python train.py --n_layer=25 --d_model=256 --n_head=4 --n_kv_head=2 --head_dim=64 --d_mlp=704 --vocab_size=2048 --activation="swiglu" --norm="rmsnorm" --norm_place="pre" --norm_eps=1e-05 --positions="rope" --rope_base=10000.0 --rope_fraction=1.0 --qk_norm=false --attn_scale=0.125 --bias="none" --tie_embeddings=false --parallel_block=false --init="normal" --init_std_qkv=0.0232 --init_std_o=0.0232 --init_std_up=0.0232 --init_std_down=0.014 --optimizer="soap_variant" --lr=0.00477 --beta1=0.95 --beta2=0.99 --weight_decay=0.072 --lr_head=0.0077 --grad_clip=2.0 --warmup_steps=200 --schedule="wsd" --decay_fraction=0.555 --decay_shape="square" --final_lr_fraction=0.0 --batch_tokens=131072 --seq_len=512 --doc_mask=true --train_tokens=510900000 --steps=3898 --dataset="wikipedia_en"
Each number is 50 + 12 x the weight over its row's rms, rounded and kept within 0 to 99. Layers, rows and columns count from 0. The size before them is the row's rms in percent of the matrix's.

# layer 12 MLP up, 704x256, rms 0.139, rows 644-703, columns 128-191
101:43 52 54 49 68 51 73 57 48 55 52 55 34 59 31 71 46 69 43 34 35 47 53 46 47 44 38 49 32 56 41 68 77 53 51 62 61 55 43 33 46 46 59 56 48 46 61 44 50 50 68 45 50 68 38 39 34 49 39 66 54 59 64 35
095:41 63 50 43 43 25 53 52 66 61 47 49 37 49 61 78 66 82 56 55 43 38 61 36 57 42 28 39 69 68 48 66 47 47 58 32 36 50 47 39 37 39 50 54 64 43 57 53 27 52 46 66 62 62 26 43 43 39 22 51 57 58 49 39
098:59 45 39 39 47 50 23 41 29 52 36 39 48 48 39 45 58 65 56 28 29 51 43 61 42 54 38 43 44 45 47 44 56 69 38 50 59 83 35 48 82 63 72 62 28 50 46 54 53 39 39 46 39 51 62 51 37 48 59 57 69 37 55 53
095:47 68 45 59 38 49 45 49 37 59 77 41 48 54 53 24 45 46 62 35 64 26 73 36 69 41 51 56 35 51 29 42 46 62 57 73 31 69 53 55 53 39 46 53 37 61 43 28 80 46 50 61 60 59 50 45 71 44 71 62 41 50 32 63
102:37 65 39 29 67 49 41 37 44 39 54 62 71 46 50 20 57 50 40 40 50 58 39 36 27 64 42 37 44 49 29 49 37 45 54 43 56 49 70 59 41 70 24 39 50 64 39 47 53 50 56 49 42 39 59 58 18 45 35 37 66 38 40 65
114:39 41 43 50 39 50 34 31 49 56 47 60 48 60 50 59 58 62 37 34 60 41 56 66 53 39 50 59 32 51 41 54 43 41 42 68 40 62 53 36 54 72 73 35 38 38 44 54 67 62 56 27 58 47 43 48 48 43 68 71 62 52 41 80
091:67 54 39 39 46 50 24 45 52 36 53 59 41 52 29 29 41 69 56 56 55 37 63 31 39 42 56 48 56 51 34 67 56 51 48 56 59 34 57 31 59 63 40 50 29 58 62 11 34 49 36 44 36 65 59 41 28 55 26 42 55 46 24 45
089:36 55 31 42 41 66 46 65 59 57 49 39 54 55 35 52 68 44 56 45 57 62 41 44 49 49 36 48 45 57 52 46 49 46 38 51 27 60 40 52 44 48 49 55 43 57 57 28 72 55 39 45 44 13 45 45 54 41 34 52 70 49 50 55
099:43 36 29 32 62 56 49 45 60 70 67 43 48 50 75 44 60 61 63 48 51 43 59 53 42 70 46 55 50 68 60 47 44 48 44 62 61 50 64 27 43 46 38 45 30 48 60 60 45 55 51 46 48 52 34 54 49 51 64 45 47 41 40 50
100:46 54 64 39 43 50 59 68 52 36 38 50 63 44 58 61 54 28 40 44 71 67 40 54 52 57 58 53 45 54 37 30 84 49 54 42 59 43 40 45 58 59 33 50 58 34 41 38 35 57 52 31 46 50 52 79 49 48 60 37 53 50 59 61
080:54 36 41 58 34 54 42 50 68 44 52 42 43 64 60 36 41 71 72 36 45 44 60 68 63 38 33 68 56 22 53 58 39 22 41 58 43 42 55 50 44 51 55 58 62 53 48 58 61 59 83 56 53 74 53 53 65 52 61 64 57 53 53 38
097:67 52 62 62 53 48 45 50 31 55 63 64 57 36 38 38 73 47 19 51 39 40 79 60 36 32 57 57 33 38 52 60 64 49 66 46 48 46 39 50 64 27 68 45 65 45 65 52 42 32 58 73 48 54 43 51 45 66 59 48 72 38 25 64
100:47 45 49 49 45 38 47 64 46 62 59 48 41 56 51 37 57 62 65 55 56 56 48 50 63 21 79 34 42 51 58 50 44 53 46 37 45 51 35 59 44 40 47 42 46 63 37 46 51 63 57 50 55 43 49 53 34 60 50 71 51 48 31 45
102:59 70 31 43 33 48 71 46 61 45 56 48 64 40 41 57 50 48 55 60 50 53 27 55 43 51 33 35 47 37 28 44 49 48 41 50 38 45 47 63 47 62 50 52 52 49 68 44 31 58 34 12 41 45 43 30 48 50 48 48 46 72 38 48
100:61 54 39 41 45 24 53 53 19 53 44 52 59 55 49 56 66 48 54 25 41 58 50 61 56 48 39 65 41 45 53 17 35 61 55 33 43 65 46 44 56 62 50 63 50 44 40 42 84 46 57 49 37 44 65 45 31 49 61 41 44 56 54 43
100:57 61 36 59 47 45 50 37 56 38 44 24 47 73 67 60 47 59 56 46 23 45 62 45 46 33 45 40 36 72 44 36 55 40 49 85 29 49 42 47 44 52 46 51 28 45 38 43 35 74 56 23 63 48 35 50 38 43 56 57 44 51 59 52
101:50 62 60 46 74 58 38 30 53 64 56 54 52 66 53 54 49 50 52 60 37 48 26 45 70 73 53 62 61 67 31 36 51 56 56 56 82 72 55 24 45 56 59 57 46 62 65 32 43 49 47 54 43 31 62 28 47 59 63 49 33 69 55 29
095:35 80 65 72 55 32 74 62 41 57 41 60 43 53 76 50 30 52 64 35 50 45 29 41 50 54 51 43 60 37 34 37 30 53 76 72 52 61 45 52 57 53 50 63 46 49 46 46 61 54 50 67 71 54 37 53 60 58 49 65 63 54 28 54
108:58 40 34 71 80 69 36 44 48 70 58 48 50 52 64 42 34 44 41 54 64 34 39 53 65 80 44 50 40 51 55 35 42 58 36 41 56 42 37 63 79 61 31 35 18 60 44 53 38 59 56 52 47 54 59 64 54 45 63 46 66 52 37 22
094:63 58 58 57 64 46 73 40 49 40 40 65 31 29 75 65 22 35 57 48 61 57 41 53 32 54 62 48 74 40 51 54 67 40 52 50 58 65 56 37 37 49 38 64 46 38 24 59 41 60 47 67 70 59 43 20 34 60 42 45 64 40 35 46
090:55 49 76 35 54 58 60 47 46 37 62 54 52 38 47 45 53 26 74 48 66 47 57 32 55 39 48 50 53 25 40 61 50 56 28 44 39 53 59 39 33 56 32 62 36 59 36 59 65 57 40 34 44 62 43 44 60 46 49 52 44 66 55 43
109:37 43 57 62 55 51 56 59 41 25 53 59 31 55 37 59 43 34 38 63 47 58 40 71 72 54 57 39 51 75 27 37 42 53 30 68 66 44 59 59 71 50 52 47 76 60 54 61 70 50 49 77 62 32 52 50 51 47 48 45 40 42 70 34
097:38 41 40 52 60 41 40 50 38 55 24 52 38 35 73 58 39 32 53 41 38 57 47 54 54 54 57 47 47 43 85 34 29 47 45 49 54 39 61 34 60 42 45 43 59 57 36 44 48 49 45 52 52 28 55 31 53 24 40 44 45 71 37 45
103:62 44 59 52 40 39 55 47 49 41 49 42 45 49 48 46 40 56 29 68 56 53 46 45 70 39 28 76 55 42 54 54 56 57 15 40 44 55 49 33 47 38 37 42 29 39 48 33 58 41 39 55 58 45 71 34 47 68 31 43 49 49 59 44
101:46 31 63 57 75 45 49 79 57 56 58 35 35 60 65 65 53 35 50 42 54 55 68 77 57 28 59 51 54 42 71 26 59 51 69 47 34 73 43 43 41 27 40 46 49 42 42 47 73 46 66 59 38 48 51 57 72 55 38 47 48 54 53 24
100:63 48 64 65 56 53 63 53 50 46 47 40 42 44 65 77 48 42 62 55 38 48 58 64 48 72 38 55 45 33 41 45 56 69 70 62 49 43 34 37 52 61 50 38 64 69 28 47 48 67 48 35 65 32 36 38 42 59 56 45 59 51 66 54
110:39 68 68 48 48 72 69 55 50 63 48 30 54 51 53 60 45 47 61 56 26 44 40 43 47 72 50 44 39 52 45 41 59 52 61 34 64 55 55 47 39 50 66 45 67 53 62 54 64 61 45 39 54 40 43 64 48 34 44 43 71 24 40 46
100:71 35 32 70 43 56 53 70 39 63 66 43 48 37 50 44 34 46 60 68 77 55 48 42 59 36 43 65 54 52 51 60 62 49 37 61 51 64 57 49 36 75 41 43 35 67 61 58 33 66 61 51 34 40 60 53 32 27 64 06 46 43 57 26
095:36 70 66 45 58 39 52 70 32 71 26 39 44 45 41 72 46 61 47 38 43 51 68 53 47 38 30 50 52 55 59 54 33 55 26 51 78 63 43 41 74 44 65 29 49 71 51 33 53 52 59 64 59 51 25 51 47 46 45 72 30 45 27 61
101:48 46 51 49 16 33 51 62 51 37 31 43 69 35 52 57 40 52 60 55 44 47 50 35 47 65 41 78 51 65 44 63 60 71 30 39 54 51 55 53 46 55 71 55 30 50 70 68 57 32 56 52 57 45 49 42 55 44 29 67 45 60 56 77
097:38 55 25 34 64 40 31 55 66 33 42 53 42 54 73 52 53 56 50 71 61 38 57 53 45 50 44 54 69 63 42 54 56 60 51 55 53 57 38 52 66 45 53 60 54 42 55 34 69 61 66 52 66 41 66 66 56 49 50 66 59 63 62 47
095:31 32 54 59 38 40 68 79 49 43 34 30 45 44 63 53 55 46 46 55 49 43 40 61 43 52 43 54 42 67 57 44 28 29 64 58 74 63 63 58 35 39 60 77 36 37 57 51 63 40 33 42 47 62 65 67 49 53 29 79 58 53 50 38
103:49 58 48 38 46 56 33 61 45 40 55 34 55 61 42 59 13 43 38 48 59 58 42 62 42 53 60 42 50 69 52 63 52 54 58 42 48 42 42 48 34 36 40 37 51 44 55 39 57 59 52 35 52 36 40 40 40 41 48 52 56 46 70 57
103:53 42 53 45 50 52 48 60 52 74 52 53 50 67 35 49 51 57 51 34 50 56 61 34 51 20 42 45 41 49 51 43 36 47 51 52 40 61 34 51 47 59 33 55 69 48 66 46 37 56 43 39 52 36 37 59 39 78 35 35 46 39 63 43
098:61 47 26 62 54 55 29 46 39 74 56 53 43 51 63 66 77 61 25 55 59 35 33 37 23 49 56 33 59 52 46 65 53 61 19 31 50 59 55 58 41 59 68 33 32 41 52 36 40 38 36 43 50 54 55 59 70 45 68 74 52 59 27 28
096:56 49 59 41 36 52 40 55 40 48 49 66 39 42 27 36 40 64 38 72 48 59 37 50 62 42 49 52 55 61 48 34 49 42 57 42 39 39 50 12 37 43 70 50 56 35 49 58 51 38 51 48 30 72 54 66 35 40 63 35 64 36 57 69
111:44 62 46 63 45 52 45 73 56 45 47 75 57 37 55 40 57 30 27 53 64 54 85 46 43 55 80 43 64 50 51 30 57 59 37 33 46 40 51 45 62 63 33 41 46 51 42 48 71 54 58 69 58 47 47 41 56 53 47 43 47 32 60 43
099:52 40 69 28 65 65 54 47 53 43 38 52 56 65 42 50 56 62 39 59 52 49 38 46 56 43 56 36 47 60 60 39 77 34 41 50 67 27 38 74 53 51 38 71 35 48 49 52 45 36 50 43 62 55 56 53 73 72 34 57 57 36 59 63
103:40 67 44 53 53 47 56 58 48 52 63 49 51 25 51 59 70 36 41 54 39 56 55 33 57 56 38 43 61 54 54 67 65 57 57 54 25 54 43 59 31 58 54 38 42 65 47 49 34 49 52 55 51 48 51 58 42 54 81 65 59 56 72 49
101:42 61 50 49 41 73 51 41 52 62 35 43 50 37 33 54 72 59 49 57 55 47 32 41 44 52 77 46 65 71 61 70 54 34 50 49 54 45 30 52 28 80 32 45 38 67 45 50 46 47 22 53 53 56 70 49 36 65 41 40 60 50 51 72
111:38 62 29 46 64 57 60 52 60 45 53 35 65 39 24 57 50 62 33 69 56 46 56 59 49 35 68 72 45 51 65 61 73 32 52 41 60 57 45 58 53 45 69 47 65 43 57 42 60 44 62 34 54 67 62 54 49 45 36 43 54 38 40 53
109:60 62 51 51 57 46 62 58 56 75 54 55 49 33 67 59 42 69 70 50 46 63 56 48 53 27 40 25 48 58 52 51 45 43 53 52 31 38 41 60 44 51 61 48 27 42 46 70 38 39 62 31 53 31 40 36 44 42 48 35 45 49 43 48
107:58 27 51 56 64 41 51 44 78 39 53 32 58 66 72 42 55 74 66 43 52 61 19 74 45 49 41 46 31 68 62 22 65 59 45 45 46 62 47 53 71 54 56 25 37 62 47 39 42 39 48 56 46 47 48 48 39 26 55 43 51 42 57 45
098:64 54 62 59 54 45 58 32 57 63 50 42 70 56 51 47 67 41 40 27 56 61 46 47 36 60 70 54 28 28 43 42 48 45 34 39 43 35 51 61 59 23 50 39 52 46 61 71 56 50 39 44 54 43 60 49 50 46 25 43 48 63 63 46
092:46 47 42 75 62 57 65 59 53 55 54 43 65 51 45 39 54 48 41 51 28 54 57 66 56 71 34 54 42 67 85 45 57 57 46 52 34 40 47 67 61 52 47 64 77 47 50 68 52 55 59 61 64 52 39 46 68 48 54 27 52 68 36 48
104:57 51 46 44 60 62 54 61 75 49 50 72 26 67 60 56 51 66 45 53 38 33 81 58 65 55 52 53 69 72 54 40 39 54 43 39 60 42 40 47 42 51 59 46 65 70 65 49 41 49 40 57 73 40 41 32 44 44 50 52 66 31 33 44
091:69 62 37 55 63 33 45 36 64 37 42 41 64 71 49 68 48 56 47 66 46 35 57 56 68 24 74 75 32 77 37 49 72 40 42 46 46 61 32 41 49 51 46 55 54 36 44 55 57 71 46 47 25 65 68 73 41 48 50 60 31 50 30 54
102:47 33 46 47 50 46 53 65 80 69 66 65 55 46 41 63 54 53 53 54 43 56 32 30 60 37 42 59 55 56 48 49 62 51 53 38 47 47 58 44 63 36 57 48 51 45 53 29 67 57 21 77 72 47 66 42 46 55 49 45 49 42 45 59
099:54 49 48 39 44 47 23 44 27 58 47 55 54 35 57 52 66 70 28 52 69 48 34 41 30 72 66 43 43 49 62 45 53 69 30 44 54 62 35 84 58 69 45 48 31 47 47 56 44 53 54 46 51 54 54 49 40 60 56 31 49 43 51 39
100:61 47 63 56 47 52 40 53 64 46 62 40 52 44 29 56 40 58 49 25 61 28 45 58 45 34 61 56 49 69 43 58 64 37 57 61 62 63 41 67 51 30 62 42 41 56 25 49 61 42 65 67 44 56 66 69 51 51 64 69 45 46 54 30
090:47 58 40 64 66 39 32 49 50 61 41 25 66 34 48 57 30 42 68 50 44 53 34 55 50 55 71 50 68 56 31 42 54 50 72 51 64 51 53 50 55 30 35 33 54 51 40 53 51 40 48 28 69 44 54 54 71 27 51 47 62 55 65 44
111:42 52 19 36 50 43 53 45 48 68 58 41 65 64 50 49 39 46 53 66 46 51 39 39 57 42 47 50 64 41 48 39 33 64 46 61 45 35 66 42 45 51 53 55 44 38 29 53 59 64 63 49 61 68 53 44 27 50 59 69 59 39 32 55
095:33 34 43 36 49 41 28 57 27 49 53 33 34 36 42 50 65 66 41 30 79 55 46 65 38 74 58 59 48 52 49 51 46 36 62 63 61 32 59 22 32 25 38 29 48 53 36 49 52 38 57 47 55 31 63 40 48 39 58 36 48 54 49 60
109:49 68 33 52 57 52 55 60 52 59 61 33 60 40 45 58 48 46 31 54 39 41 50 53 58 47 61 51 41 54 51 47 43 42 10 51 55 40 36 71 52 42 43 63 39 42 20 72 68 57 49 46 48 53 71 48 63 36 41 28 56 47 57 41
102:71 46 79 48 44 43 45 51 68 55 52 28 37 58 61 38 50 32 40 26 43 41 49 45 46 29 46 42 71 40 60 35 42 39 78 52 73 40 47 40 48 38 42 26 47 67 49 49 61 57 33 64 40 61 47 57 54 46 56 39 54 59 70 63
101:55 29 49 46 44 30 65 44 85 72 54 45 57 49 42 44 34 39 27 40 43 60 59 40 41 43 60 39 46 64 55 28 19 43 52 46 54 53 52 56 47 39 54 43 49 57 37 63 46 44 31 56 19 63 18 45 34 47 45 53 69 61 54 48
100:56 72 58 58 69 64 40 46 55 41 52 41 40 46 37 66 75 46 82 59 50 47 55 51 61 48 46 32 57 46 57 33 64 48 51 53 64 26 56 45 53 70 53 53 51 44 49 55 62 27 52 25 59 51 50 52 58 63 35 56 55 65 45 40
093:61 37 55 28 53 44 35 57 50 19 53 49 41 46 51 54 42 75 66 28 49 57 65 58 35 60 59 62 59 73 55 62 65 60 55 34 52 39 51 44 56 64 57 67 32 53 41 58 57 25 27 67 52 29 47 54 42 61 52 47 70 56 44 70
093:55 43 66 53 54 42 43 45 45 48 48 44 51 55 42 25 51 35 59 58 59 57 62 43 55 33 77 51 50 54 67 59 47 44 63 50 78 44 51 58 56 56 46 65 55 55 39 43 40 47 56 26 50 65 57 38 24 57 54 46 39 54 40 23
088:59 48 42 15 68 60 54 62 43 69 26 51 38 58 50 50 37 47 47 36 39 49 47 39 39 28 64 55 72 76 46 63 50 65 50 50 71 44 63 50 33 51 53 47 51 50 49 99 29 53 54 62 60 61 59 54 40 18 56 36 37 50 51 55